Weights of a small GPT-style language model, trained from scratch on English Wikipedia.
Architecture: LayerNorm before each block, learned positions, biases, tied embeddings.
Each number is 128 + 24 x the weight over its row's rms, rounded and kept within 0 to 255. Layers, rows and columns count from 0. The size above them is the row's rms in percent of the matrix's.

# layer 11 MLP up, 256x64, rms 0.267, rows 22-46, columns 0-63
size [ 97 127 103 111  98  82 110  85  85 109 103  98  99 111  97 119  88  87  85  85  84 111 116 107  44]
[[131 121 165  95 143 148 104 120 136 116 104 126 120 134 145 138 132 131 150 118 123 112 124 105  84 118 111  89 135 144 163  91  79  91 145 132 116 156 152 143 151  92 146 123 113 143 135 124 142 159  92 111 129 148 127 178 109 190 176 117 120 119 132 181]
 [141 115 102 158 122 141 139 131 110 145  92 124 146 111 129 117 119 109  96 104 158 142 108 132 114 113 121 106 151 130 137 141 195 116  95 102 131 137 102 187 109 123 114 132 140 149 123 112 110 100 137 168 117  37 139 124 133 145 115 162 108 143 158 141]
 [162 118 130 143 121 120 101 146 162  85 126 152 142 158 144 141 124 106 174 110 143 157 153 135 173  95  98 134 125 112 157 102 125 138 142 121 165 140 169 127 115  71 145 119 105 175 111 105 143 109 143 103 116 119 102 136 126 138  63 107 122 145 138 131]
 [126 102 181 125  79 138 129 134 129 147 125 120 102 167  78 157 141 131  96 125 160 150 108 120 122 169  76 116 141 122 128 156 129  98 103 131 137 111 127 139 138  94 118  78  88 141 168 127 152 117 135 152 143  96  98  92 153 138 134 148 100 124 121 136]
 [147 134  97 159 130 102 152 111 119 140 109 139 128 138 126 124 155  79 141 167 105 136 165 163 163 134 110 113 114 142 135 155 114 102 131 140 147 122 180 164 106  81 119  97 110 111  95  94 161 132 130 116 113  98  83 145  96 130 137 124 175 117 147 150]
 [126 120 146 133 140 130  91 146 150 160 148 161 185 156 157 122  98 143 102 148  97 130 114 126 153 132 134 165 130 140 145  93 120 103 172  79 129 112 153  98 125 113 123 127 105 131 110 128 113 153  96 124 156 193 101 116 148 180 132 134 148 125 127 110]
 [107 141 128 152 123 148 143 125  93 103 153 154 119 145 120 118 137 127 107 133 113 156 168 133 130  81 126  66  94 144 173 114 109 127 130 165 160 127 103 141  97 105 143 113 103 101 137 142  99 198 150 133 139  92 134 148 140 147 132 135 106 105 124 168]
 [143 155 171 107 140 174  85 116 132 100 122 135 109 130  96 131 125 172 138  87 110 109 130 117 131 105 155  99 122 106 121 111 133 119 141 161 127 131 103 160 132 162 106 167 141 131 106 123  99 133 135 140 144  80 158 174 104 114 192 159 131 129 135 112]
 [150 166 125  91 111 120 145 132 129 104 138 125 129 119 145 108 142  97 129 128 139 147 164 131 157 152 112 157  96 111 126  80 106 102 135 115 137 108 121 144  80 150  82 111 130 130  86 167 156 159 164 162 146 166 110 122 148 145 129  73 104 158 127 115]
 [123 139 114 150 143 125 131 125 145 121 110 114 108 186 140 138 121 146  74 136 152 155 108 133 143 133  75 152 133  97 165 104  95  99 148 101 145 123 154 138 122 116 155 115 118 129 159 140  74 121 167 173 161 109 145  95 162 157 120 126 159 120 111 121]
 [172 130 117 143 111 137 153 143 139 121 121 105  75 168 162 144 150 132 153 150  98 139 111 157 157 104 159 173 110 119 145 157 127  91  90 108 125 151 148  96 112 144 181 130 107 116 116 168 154 144 151  81 140 132 123 101 125 130 148 112 145 131 115 148]
 [ 95 147 141 130 128 161 137 119  87 125 153 179  75 125 127 148 167 119 161  83 128 154 101 120 157 134 102 106 140 122 115  74 126 114 137 110 144 114  85 148 111  92 110 163 127 117 110 135 115 148 158 138 158 164 144 141 108 107 134 102 118 137 161 108]
 [162  84 125  90  92  88  93 146 125 118 124 137 108 104 168 116 166 165 136 127 145  96 151 138 113 124 114 129 110  91 136 144 113 139 145 135  98 179 138 133 156 129 126  86 133 133 119 165 134 127  82 170 126 100  99 166 120 119 150 102 135 143 147 140]
 [101 146 107 140 120  84 115 136 158 147 142 107 145 160 135 143 142 142 126 132 127 139  98 136 102  78 133 153 106 168 105 105 103 121 143 103 158 113 166 115  89 159 114 125 112 133 173 138 134  97 163 117  99 120  98 165 166 136 180 108 107 103 113 116]
 [114 133 161 134 137 105 136 116 144 114 134 168 157 169 124 120 101 137  52 129 105 115 120 107 101 149 162 106 147 120 121 125 139 133 193 123 129 146 139 176 129 127 157 110 131 129 103 139 122 141 124 111  99  70 145 142  86 111 122 134 139 133  79 126]
 [134 160 126 146 145 149  88 122 132 111  82 108  91 107 111 143 139 116 129 105 139 146 121 174 112 130 100 105 129 131 193 137  98 150 143 109 151  93 103 106 146 126 134 158 129  77 132 128 131 150 183 151 154 117 106 159 137 162 150 100 137 153 105 135]
 [184 139 145 129 167 140 124 126 108 107  93 135  99 128 119  65 115 116 152 129 114 133 136 164 101 111 118 146 126 154 140 134 134 167  90 118 146 166  79 124 150 173 123  95 160 119 124 131 143 101 137 102 151  95 156 108 133 162 128 128 112 163 154 134]
 [139 105 130  86 120 137 168 131 135  96 125  89 127 147  87 135 129 168 118 107 114 138 118 141 139 100 116 139 133 120 115 174 149 154 119  81 146 147 127 167 105 121 146 166 130  94 145 149 127 105 142 108  89  99 140  93 101  90 133 126 113  97 184 106]
 [136 111 131 147 126 120  94 135 113  94  89 103  92 127 127 156 131 126 158 104 153 144 158 146 121 124 112 116 102 152 130 125 140 118 128 143 182 168 142  94 136 102 116 103 103  99 117 109 113  83 133 155 176 110 120 180 138 158 105 120 138 189 114 119]
 [127 152 127  78 131 132 120 143 131  93 178 166 150 139 120 155 109 160 114 150 106 130  88 102 146 147 114 101 115 130 123 168 165 146 133 143 100 153 152 148  88 121 125 129 149  95 127 147 158 170 115  83 137 109 127 117 127 115 163 136 182 149 145 145]
 [146  95 146 171 134 139 160 110 130 114 181 142 135 127 167 107 118 166 110  96 121 116  90 121 105 124 140 131 128  83 119  85 148 131 114 138 118 140 144 174 176 123 132 116 107 144 128 121 139 168 185 110 148 139  92 143 127 142 155 123 154 130 168 125]
 [135 120 184 123 124  94 177 106 127 138 133 137 152  96 147 105 154 133 136 130  84 110 133 147 116 138  84 108 144 115 107 144 110 116  92 118 173 120  77 145 105 112 113 130 100 127 132 154  80  97 144  93 117 105 127 105 126 106 149 138 148 137 122 182]
 [114 155  98 145  91 114 127 109 100  87 120 135 168 109 125 114 102 131 109  99  96 166 155 129 130  64 126 142 125 110 127 120 166  84 113 119 126 111 135 153 143 118 175 138 113 146 116 156  99 179 125 144 111 126 157 100 100 136 131 174 133 102 132 141]
 [105 111 137 113 134 118 132 125 161 125 136 108 176 129 105 127 124 156 121 128 122 166 174  72 122  82 126 118 108 100 135 122 152 119 105 169 114 129  63 145 116 127 139 126 121 171 134 143 119 111 116  98 116 128  84 151 151  71 124  92 156 139 138 124]
 [120 127 154 143 135 158 143 130 125 136 138 134 131 120 132  95 154 119 101 124 126 157 125 107  78 138 129 140  90 158 112 142 118 163  73 107 158 115 134  92 154 102 128 165 132 118 104 172 153 161 110 113 125  75  94 117 123 130 161 107 122 151 183  95]]
# layer 11 MLP down (transposed), 256x64, rms 0.242, rows 22-45, columns 0-63
size [118 100 106  95 114  92 110  88  89 127  89 115  96 124 113 113  86  92  96  96  89  96 102 113]
[[ 99  98 158  93 128 133 100 105 120 131 125 103 169  89  88 100 142 136 127 123 138 165 151 113 127 111  80 136 143 109 121 123 143 149 159 170 118 197 105 163 126 176 106 123 133 139 119 127 147 131 136 132 113 129 161 108 103  92 115 157 118 134 115  94]
 [121 104 139 114 156 114  98 119 105 143 138  88 123 112 122 130 122 123 138  98  96 114  99 163 133 117 127 120 137 172 169 182 134 143 117 116 140 109 169  95 120 107 138 149 100 102 119 179 170 129 157  96 111 165 149 107 133 120 124 102  92 104 149 169]
 [ 97 115 130 109 103 182 110 120 160 119 159 112 113 106 147 143 127 144 153 122 145 122 108  91 125 137 100  76 173 140 141 117 131 124 134 110 106 136  81 105 125 107 105  96 130 162 165 122 107 130 124 154 138  89 129 163 114 158 122  98 187 115 156 124]
 [104 146 142 187 109  99 161 150 168 132 145 154 121  86 137 162 116 148 144 120 138 130 124 158  81 128 139 111 115 164 163 150 141 123 139 135 130 150 111 130  89 115 151  83 116 107 145 138 103 126 111 110 120  89 178  97  91 159 126 137 152 131 143 105]
 [131 104  81 146  95 116 144 141 121 110 127 108 136 145 156 167 153 118 102 129 152 124 109 116 125 119 122 139 151 124 126 158 149 151 133 117 126 153 103 190 103 104 121 105 163 140 153 100 128 120 125 152 160 143  50 108 135 142 126 109 171 108  78 130]
 [135 142 135 136 143 115 139 116  85 151 134 104  85 149  95 129  98 119 159 136 107 182 119 144 168 176 167 139 147 146 167 133 122 105 120 116 131 143 152 138 156 152  82 134 106 134 181 116 124 138 121 116 100 163 105 110 102 130 131 148 140 128 106 177]
 [141 133  58 132 107 119 121 136 139 127 114 144 130 127 128 163 141 112 149 113 121  87 139  78 121 121 132 108 155 120 136 166  96 152 112 119 100 114 139 128 126 132 162 137 197 148 139  98 136  98 146 107 114 169 104 168 106 134 124 137 169 157 166 131]
 [ 79  85 136 149 176 117 154 160  89 123 125 138 111 139 156 188 142  88 111 158 149 118 116 165 120 136 109 126 125 106 124 118 133 112 138 121  86 138 129 135 168 153 153 117 101 134 114 121 138 143 143 175 147 163 105 123 171 132  99 107 115 104 113 118]
 [157 115  87 114 140 142  78 132 141 148 139 131 175 136  94 131  86 150 135  75 120 131 114 114 154 154  97  58 132 118 181 149 120 126 156 147 162 144 128 122 143 113 128 151 165 130 122 154 118 138 110  94 134 123 172 136 143 152 126 134 136 127 109 127]
 [131 124 116 149 122 163 105 110 128  91  98 147 100 151 126 133 118 147  98 182 147 152 128 109 139 129 108 113 114  92 185 135 134 109 140  83 124 120 132 121 123 152 160  97 140 138 126 150 111 128 162 132 110 112 101 132 126 171 187  75 111 118 165 145]
 [ 72 150 114 169 152 119 147 122 118 140 108 143 143  99 109 138 133 167 153 141 103 106 118 118 106 159 182  87 157 170 119 136 148 157 121  98 108 112 131 136 126 129 114 136 170 169 128 142 115 136 106 143 144 127 176 149 114 162 108 114 169 151 124 104]
 [186 158 125 129  82 122 135 137 131  72 100 127 108 112 128 122 129 133 145  95 126 135 142 107 166  96 127 134 136 137 109  95 118 125 110  95 142  97  76 147 161 125 130 149  97 148 154 149 140 143 151 177 140 100 146 139 143  97 148 106 137 121  76 115]
 [116 148 131 149 118 110 169 117  85 130 103 153 141 172  95 113 118 144 120 114 116 136  98 116 108  99  90 121 134 147 100 111 176 143  83 123 119  84 127 104 128 143 125 196 132 111  94 111 150 147  93 112 118 135 166 104 119 128 122 158 156 121 103 109]
 [175 110 138 155 146 152  75 139 138 144 164 134 103  99 143 130 154  93 135 105 147 105 104 134 101 110 126  96 113 111 111  97 122 126 151  89 121 117  87 133  68 136 142 154 126 135 185  89 168 127 127 141 146 117 151 133 136 116 129 143 156 146 136 102]
 [131 155 142 138 124 117 124 185 108 106 153 151 175 120 135 133  97 115 146 163 147 126 146 125 112 117 100 123 103 116 110 120 101 118 112 122 120 107  77 117 121 154 133 134 141 145  89 171  76 182 116 150 139 105 120  69 152 145 109 133 139 106 111 157]
 [116 119 145 121 192 108 133 129 121 151  93 145 140 165 153 156 120  81 110 162 127 116 104 112 153 138 116 100 146 110  96 114 117 162  93 131 127 122 176 173 111 121  95 121 107 144 169 137 123 158 106  65 146 146 124 130 115 135 115 129 143 147 152 137]
 [107 143 105  93  95 150 120 139 126  86 133 124 120 143 124 131 134 130 141  88 130 164 123 136  88 160 143 114  53 120 113 116 109 132  78 129 111 111 123 159 112 101  58 134 109  94 103 114 107 143 169 113 162 123 100 114 128 110 125 141 118 115 137 130]
 [157 109 173 111 101 189 154 132  87 136 137 108 123 108 135 165 125 125 164 119 123 108 134 111 116 145 129 104 128 147 105 134 147 134 103 114 161 116 157 165 154 119 107 146  78 149 143 151 136 100 151  78 128 144 121 133 167 101 124 163 111 122 156  92]
 [112 103 143 150 120 102 113 130  99 144  94 124 133 136 136 171  97 163 113 128 155 104 128 109 141 151  89 132 105 117 126 145 134 115 159 126 120 117 141 124 150 170 156  84 168 103 151 102 122  70 100 109 114 129 146 174 102 157 117 148 163 175 138 143]
 [153 128 146 132 103 143  57 133 146 128 150 129 131 133 173 138 132 122 170 108  88 145 173 161 123 125 140 143 127  83 124 120 137 126 144 129 158 136 125 151  93 118 105 109 152 137 188 159  97 149 124 162 145 101 121 141 135 135 118 148 140  70 144 131]
 [145 110 127 109 156 128 116 132 131 113 124 159 118 138 133 127 129 131 124 147 141 137 155  95 204 106 123 133 134 136 128 160 137 120 197 118 124 102 126 121 118 141 194 145 167 180 119 110 124 102  95 137  80  87 120 141 152 140 128  99 136 118 147 113]
 [125 139  86  80 125 128 168 138 147 119 148 111  89 130 135 149 144 153 138  95 113 133 149 161 131 114 156 149  90 134 163  94  92 142 136 111 136 144 105 107 148 150 127 154 133  71 152  93 150 130 120 111 120 143 136 161 116  87  89 116 150 116 115  80]
 [121 115 150 151 149  80 118 127 136 133 149 111 131 127 147 128 172  94 135 173 144 104 123 142 119 110 111 155 153 134 112 144 134 166  74 113 106 113 172 101 153  98 100 132 125 147  81 149 139 127 112 117 162 113 175 135 120 187 143  92 134 140 113 130]
 [189 111 136 105 125 100 128 112 145  98 129 110 182 170 122 123  95 107 136  89 170 124 117 122 108 109 118 131 118 160  90  97 115 134 121 188 136 174 123 151 146 136 130 125 126 134 117 139 118 151 143 122 117 121 180 120 164 141 164 157 125 154 116 140]]